Part of a small language model's weights.
Size: 14 layers, width 64, MLP 192 GeGLU, vocabulary 2048, 1.02M parameters.
Architecture: untied embeddings, attention and MLP in parallel, capped logits.
Training: a variant of Adam for these matrices, 93M tokens, 11402 steps.
Each number is 128 + 32 x the weight over its row's rms, rounded and kept within 0 to 255. Layers, rows and columns count from 0. The size above them is the row's rms in percent of the matrix's.

# layer 5 MLP down (transposed), 192x64, rms 0.102, rows 49-65, columns 0-63
size [108  95  92 110  97 100  92  97 102  85 100  97  91  93 112 102 107]
[[172 198  73 137 200 162 127  72 133 128 136  87 112 151  95 152 126 129  93 152 113 122 112 110 121 161 130 132  93 149 175 102  90  91 189 106 138 118 164 113 181 119  81 112 142 144 120  99  77 115 140  84  92 143 174 172 141  86 142 172 162  96 143  97]
 [106 174 147 147 122 129 170 142 187 128 147  62 125 123  83  66 152 134 140 138 142  52  91 125 193 156 136 118 134  91  54 109 154 124  86 127 112 154 112 174 142  79 153 133  91 161  95 150 135 106 121  77 116 106 115 171 146 122 100 181 179 125 140 135]
 [ 41 146 126 146 123 170 141 116  82 119  67 134 128 138 135 145  90  82 138 120  98 171 133 103 143 151 126 124  55 159 184 147  86 142 118 137 124 162 196 133 127 112 134 110 128  84 189 130 129 126 118 166 125 147 176 148 143 129  51 122 140 146  75  77]
 [103 169 101 133  92 137 185 165 118 111 165 119  76 134 136  99  99 163  68 143 183 120 128 147 201 117 114 151  94 113 131 126  85 149 147 169 174 203 131 134 120 134 143 103  63 114 106  83 161 183 110 100 134  90 131 131 113 125 100 135  68 122 179 121]
 [122 126 154  90 109 156 128 121 136 153 133 156 139 138 129 173  96 122 142 208 121 133  86 109 116 119 107 123 202 144  66 121 140 104 139 151 127  79  88 148 121 109 104  63 161  87  71 101 143 157 127  82 135 152 126 207 127 126  55 155 147 122 155 187]
 [157 120  90 120 176 132 117 178  61 114 127 132 112 169 185 147 160  80  88 168  83 166  76 130 106 149 137 175 152 124 158 111 118 114 156  87 118 119 170 149 132 106 160 113 147 110 111 115 112  97 163 150 133 104  94 148 137 139 195 151  61  77 102 191]
 [ 87  93 130  76 169  94 172 104 116  84 166 115 180 105 112  53 105 160 176 140 114 122 156  57 117 155 107 117 189 126 160 116 162 103 126 109  96 199 107 175 166 124 125 115  72  96 143 184 178 135 120 106 145 121 129 132 140 116 123 107 146 158 117 128]
 [ 91 153 124  61 135 124  95 108 153 127 179 140 123 113 127 112 110 110 112 100 134 161 143 139 117 109 126  84 191 175  84  92 172 114 153 120  81 145  78 136 138 142 122 166 135 116 202 134 106 158 108 131 197 171  66 130 174 151 128  50 109 169 112 115]
 [109  84  91 128 142 151 169 118 132 120 172 127 153 127 112  66 135 128 116 116 134 104 169 130 121  90  68 189 100 133  23 155 147  96 165 131 188 142 123 163 170 101 153 106 134 175 110 159 110 113 120 152 149 168  99  90 152 121 158  63 151  81 130 136]
 [102 154  42 157 135 159 176 108 141 115 138  79 166 151  62 130 126 157 102 139 151  88  91  94  92 198 114 103 101 150 101 165  90 139 139 163  74 148 114  96 169 124 169  69 132 126 150 169 156 155 147 162  93 116 120 160 103 106 143 118  94 143 166 116]
 [142  96 113 116 134 114 159 118  85 129 109 152 205 161 187 101 152 119 171 193  38 160  73 134 124 130 137 151 133 111  80 138 140  63 154  95  77 131 125  31 152 117 160 148 118 108 124 126 154  94 140 131 115 122 140 137 139 165 143 122  96 142 143 125]
 [ 75  82 128 190 179  94 111 165 158 160 108 139 108 126 146 148 167  97 100 141 129 163 125 119 142  35 131 140 144 130 175 102 102 157 163  91 136 145 125 140  52 155  63 103 160 125 122 121 138 125 100 141 127 185 155 166 135  83 118 101 175 108 106  94]
 [108  82  88 150 128 113  86 135 126 186 129 173  93 141 140 176 108  94  88 161 146 117 150 155 121 138 123  70 136 102  68 105 140 141 158 138  73 124 158  81 103 164 118 213 162  85 151  67 102 143 140 117 156  96 149 165 167 117 113 119 135 123 192 152]
 [170 133 135 126 176  95 125 164  97 171 113 163 110 103 124 103 129  71 135 116  57 154  88 112 166 176  85 125 146  99 160 140 152 142 117 128  80 139 142  80 126 131 121 147  67 173 142 113 150  76 111 151 148 141  72 148 145 150 196 161 154 105  67 175]
 [136 131 123 185  80 180 106 143  85 177 148 144 164 175 136  94  84 105 149 158 133 114  80 134  99  47 116 137 149 119 183 155 108  93 109 146  99 117 191 133 111 139 151 148 109 132 124 121  67  39 191 111 144 109 127 126 119 132 151 154 134  89 132 122]
 [ 95 214 176 141  83  98  88 121 147 139 161 141  90 108 145 164 141 108 131 101  58  97 118 111 149 153 167 113 166 123 106 140 185 136 148 120 137  94 149 188 146 198  82 152 143 174 130 109  94 136 114 122 146 127  76  75 130 121 109 135  93 162  94  90]
 [191 158 126 134  83  40 115 115 117 143 126 165 126 123 150  95  78 130 147 127 105 122 167 135 190 144 152  68 141 127 141 137 100 148 117 165 158 190  63 103 168 152  98 162 108 122  83  98 100 142  79 154 101 141 129 150  80  83 123 143 149 173 106 156]]
# layer 5 MLP gate, 192x64, rms 0.112, rows 50-65, columns 0-63
size [102 100  91 105  92  99  99  93  92  99  95  88 101 105  98  91]
[[127 134 188 115 108 104 146 106 152 127 180  62 146 133 103 123 118 135 138 108 112 101 100 163 182 100 129 100 105 129 110  76 166 130 139 168  87 113 141 140 158 101 160 159 125 166 112 158  92  78 158  74  92 157 147 129 178  46 118 104 208 144 156 106]
 [ 22 142 126 135  82 130 112  98 100 112  65 126 131 125 166 113 169 116 168 112  87 155 136  96 134 141 124 123  94 146 103 162 118 125 138 128 139 162 181 119 149  75 109 126 122  81 183 160 144 142 156 152 113 179 119 177 126 110  35 118 160 168 120 111]
 [150 107 117 119 143 197  90 126 121 156 104 112 169 180 119 146 164  53 186 139  93 122 142 131 116 194 124 140 109  94 111 106 105 158  94  95 112  80 132 134 184  89 142 105 160  99 112 210 134 100 144 111 141 165  92 178 135 170 108  96 154 147 103 152]
 [141  77 161  81  98 162 139 169 126 140 115 153 147 122 179 106 164 123 144 177 105  70 121  84 122  72 151 124 149 178 121 164 124 119 132 137 108  62 158 145 162 111 155 105 136 100 144 124  93  61 130 109 159 160 114 215 168  85  90  99 130 125 116 169]
 [112 110 140 120 186 192  91  88  86 209  44 126  74 130 129 152 143  94  99 181  91 132 119 150 121 148 153 112 144 153 132  99 134 143 124  82 104  61 132 129 142 109 157 167 134  89 116 132 134  87 169 165 110 136 104 170 163 158 165 125 142 143  90 139]
 [102 137 142 195 115 156  88 141 161 165  99 123  88 137 147 165 138  97 136 140 112 116  94 172 129 102 134 141 119 124  71  97 121 157 113 138 124  86 137 102 146 123 106 125 230 184 129  98  55 102 165 107  81 171  81 145 118 176 129 141 172  96 156 159]
 [103 144 144  79 198 121 151 175  48 142 143 161 122 171 149 145 173 159  66 150 133 187 142 139 123 138 139 102 132 146 125 142 160 108 165 117 100  83 127 104  98 109 138 146 140  65 109 114 108 144 127 198 120 110 119  88  70 161 104  98  75 134  84 108]
 [129 146 171 152 111  92  56 111 132  70  75 101 121 124 129 134 145 142 164 129 121 141  85  76 129 141 186  93 164 133 196 132 152 153  97 124 117  99 142 131  98 118 106 124 123  35 156 135 151 169 118  83  85  88 153 177 109 138  77 172 139 130 160 145]
 [129 172 183 148 107 149  78 139  70 152 133 167  76 185 154 190 143 118 130 149 173 126 141 132 173 118 159 172 139  57 102  78  93 131  96 115 105 118 141 194 104 122  69 168 128 112 103 105 153 124 102 123 157 135 113  99 139 109  58 115 151 115 137 117]
 [121 120  90 123 142 135 133 127  88 124  94 134 216 157 186  84 127 116 191 200  48 142  71  92 113 143 141 134 138 121 106 123 133  72 121  93 156  90 138  76 158  99 146 119 116 119  94 188 147 112 122 133  84 137 137 130 127 179 121 143 130 157 174 140]
 [ 92  75 144 132 132 165 115 147 123  93 118  91 120 126 175 206 167 112 128 102  84 119 112 112 143  50 156 124 126 123 128  99 126 197 125 112 108 124 119 134 112  94  85  94 162 101 103 156 155 101 123  80 187 137 155 169 192 156  87  77 159 151 100 153]
 [127 188  93 161 181 170 110  52  87 134  77 162 101 125 139 129 147 127 114 101 137 170 136 178  91 105 168 182 115  88 141 117  48 129 151 107 157 141 146 144 114 120 123  72 123 139 157 112 150 163 123 191 150 152 151 116  90 116 168 137  94 144 105  82]
 [202 124 126 166 163 135 128 151  48 113 126 142 130 105 150 136 109  97 126 132 106 137 105  94 128 135 149  84 117  80 133 121 133 139 129 149  92 124 179 111 156 139 124 162  79 165 144  89 137  92 147 166 115  96 102 142 162 199 180 182 170  86  54 171]
 [117  70 150 123 151 178  96 104 104 161 134  97 146 166 188 112 130 153 154 128  70 104 106 173 147  82 128 148 111 175 187 101 118 125 112 146 128 132 180 141 109  99 115  67 128 105 166 155  61  56 172 114 131 112 128 129 161 147 160  85 164 131 155 165]
 [145 125  49 157 163 128 149 170 113 160  88 117 109 129  93  89  86 152 141 195 106 178 102  87 123 131 126 118 141 140 128 150 129 104  74 103 120  81  70  67 189  99 156 131 148 170 137 166  96  88 124 166 132  85 161 159 134 159 147 136 171 108 157 143]
 [167 110 129 120 141 136 103 154 117 173  47  82 114 177 103  99  97 114 113 154 122 108  87  83 174 153 100 159 131  79 167 142 134 113 160 127 112 155 153  64 162 152 124 132 167 180  90 119 119  84 157 207 107 110 129 149 183 138 146 129 127  67 149 113]]
# layer 5 MLP up, 192x64, rms 0.111, rows 50-65, columns 0-63
size [ 98 103 106  96  95  92  89  96  85  98  98  86  92 114  96 106]
[[133 124 134  51 126 114  85 140  94 112 122 168 122 125 110 137 116 139  71 168 133 152 141 112 129 101 167 134  74 167 192 102  70 142 141 135 160  97 120 153  46 131 120 159 137 102 178 151 161 135 146 172 151 108 176 104 123 132 187  89  75 141  83  99]
 [236 106 130 114 122 149 159 146 138 151 140 124 103 152 105 157 119 135  97 152 146 125 133 133 179 137 191 141 144 106 110  91 113 164 107 112 109 123 110 121 140 168 164 100 139 182  69  89  82  89 108  94 166  68  99 138 147 153 187 143  96  59 144 123]
 [142 181 128 122  42 126 131 129 149 147 158 103 158 122 130 130 135  63 140 100 124  96 185 105 203 164 126 135 114  92  77  82  93 143 101 123 149 154 106 140 197 113  89 106 108  71 133 147 183 153 110  99 173 129  87 142 116 147 111  93 165 126 113  93]
 [117 112 113  65 141 138 119 145 157 155 122 163 151 135  91 144 141 186 125 153  92 126 104  56 120 154 149  98 146 135 157  95 155 149 116  80 171  88 104 131 114  86 111 135 117  95  99 205 146 190 107  72 137  80 163 142 122 141 121  93 194 138 187 151]
 [168 116 104  93 106 106 150 204 111  46 187 133 152 154 174 142 130  92 133 118 140 150  74 117 105 123 106 189 125 114 145 155  96 111 150 159 112 163 136 122 128 118 141  72 156 149 116 138  88 145 144  57 129 130 152 151  63 135  87 152  82  89 168 139]
 [ 72 190 154 158 165 129  73 158 153 200  53  96 117 149 112 149 112 112 164 134 145 146 134 169 162 116 152 158  95 125  53 132 121 104  69 156 167 102 121 128 160 136 104 116 137 134 127 129 105 124 120 111  88 150  90  83  81 171 136  90 137  91 161 102]
 [111 136 161 141  90 103  40  73 103  95 126 109 131 136 208 111  78 145 167 146 153 110 149 166 147 130 102 194 100 155 120 115  63 169 115 130 188  84 149 149 113 135 109  85 148  94 123 192 158 133 143  82  80 143 125 122 130 127 103 134 113 147 126 137]
 [105 133 172 135 136 133 149 121 106 131 148  71 184 114 122 146 122 162 184 115 123 108  98  80 128 164 165  60 203 166 101 162 209 109 103 110 127 129 101 129  90 145 134 105 109 106 153  88  99 146 137 128  80 173 112 126 124  85  67 159 191 125 139 118]
 [144 116 163 130 177  81  97 181 155  95 129 140 113 155 143 144 127 154 154 125 156 125 107 154 159 103 157 161 109 119 124 102 104 169  47  61 156 113 141 201 182 115  84 150 127 128  82 174 122  91 135  73 136 158  75  70 141 148  96 100 153 145 123 127]
 [173  81 154 106 157 162  82 124 111 123  90 104  74 132  94 168 131 119  32 112 176 129 117 169 122 109 147 147 146 141 176 113  93 132 171 140  80  94 144 127  83  98 167 111 155  90 153  93 116  95 133 139 188 121 153 168 139 106 147 135  94  81  74 137]
 [ 87 129  92 177 136  82 117 126 136 182 142 142 105 143 115  65 101 126 129 160 151 150 108 160  84 123  63 151 121 124 149 107 111  93 166 110 105 174 172 110 134 158 109 163 145 135 118  70  52 129 121 186  80 174  95 143  87 102 167 171 104 102 154 104]
 [136 136 100  84  98 103 141 129 143  44  60 156 133 150 129 163 145 150 144 156  65 165 110 113  62 124 102 143  95 163 113 162 147 108  95  66 147 162 107 136 134  98 129 121 146 124 109 171 154 155 139 132  87 134 105  83  84 170 132 186 184 153 111  86]
 [ 67 109 115 140  69 171 144 167 169 122  89  79 129 111 126  86  97 162 117 133 106  95 146 108  91 101 131 127 161 138  88 126 119 146 117 104 167 145 141  50 158 108 192  75 155 114  90 152  93 107 143  85 175 171 117 154 154 158 119 126 150 182 148 175]
 [151 170  61 194  76 158 128 137 109 130  76 140 122 154 101 136 107  56 161 189 186 162 147  60  81 148 124 133 106  95 108 166 149 128 126 111 129 164 132 105 173 155 135 180 107 142  73 103 153 148 170 150 144 134 149 145 106 136 105 160 108 104 123 113]
 [126 189 116 173 110  64 134 171 125 152 126 157 101  98 110  92  74 134 119 146 117 183 126 119 136 133 148 130 126 172 132 135 137 128 129 100 150  82 109 134 138 165  95 204 153 175 161 112  95 134  58 159 147  91 157  72  86 135 197 125  78 140  92 123]
 [229 104 140 122  76  65 106 138 154 121 136 108 136 155 110  92 114 141 101 160  97 101 138 137 216 123 165 142  92 197 201 143  88  90 131 151 130 157  96 118 133 143 109 123 145 161 111 123 107  98  66 138 119 146 132 149 167  99 125 122 128 150  91 107]]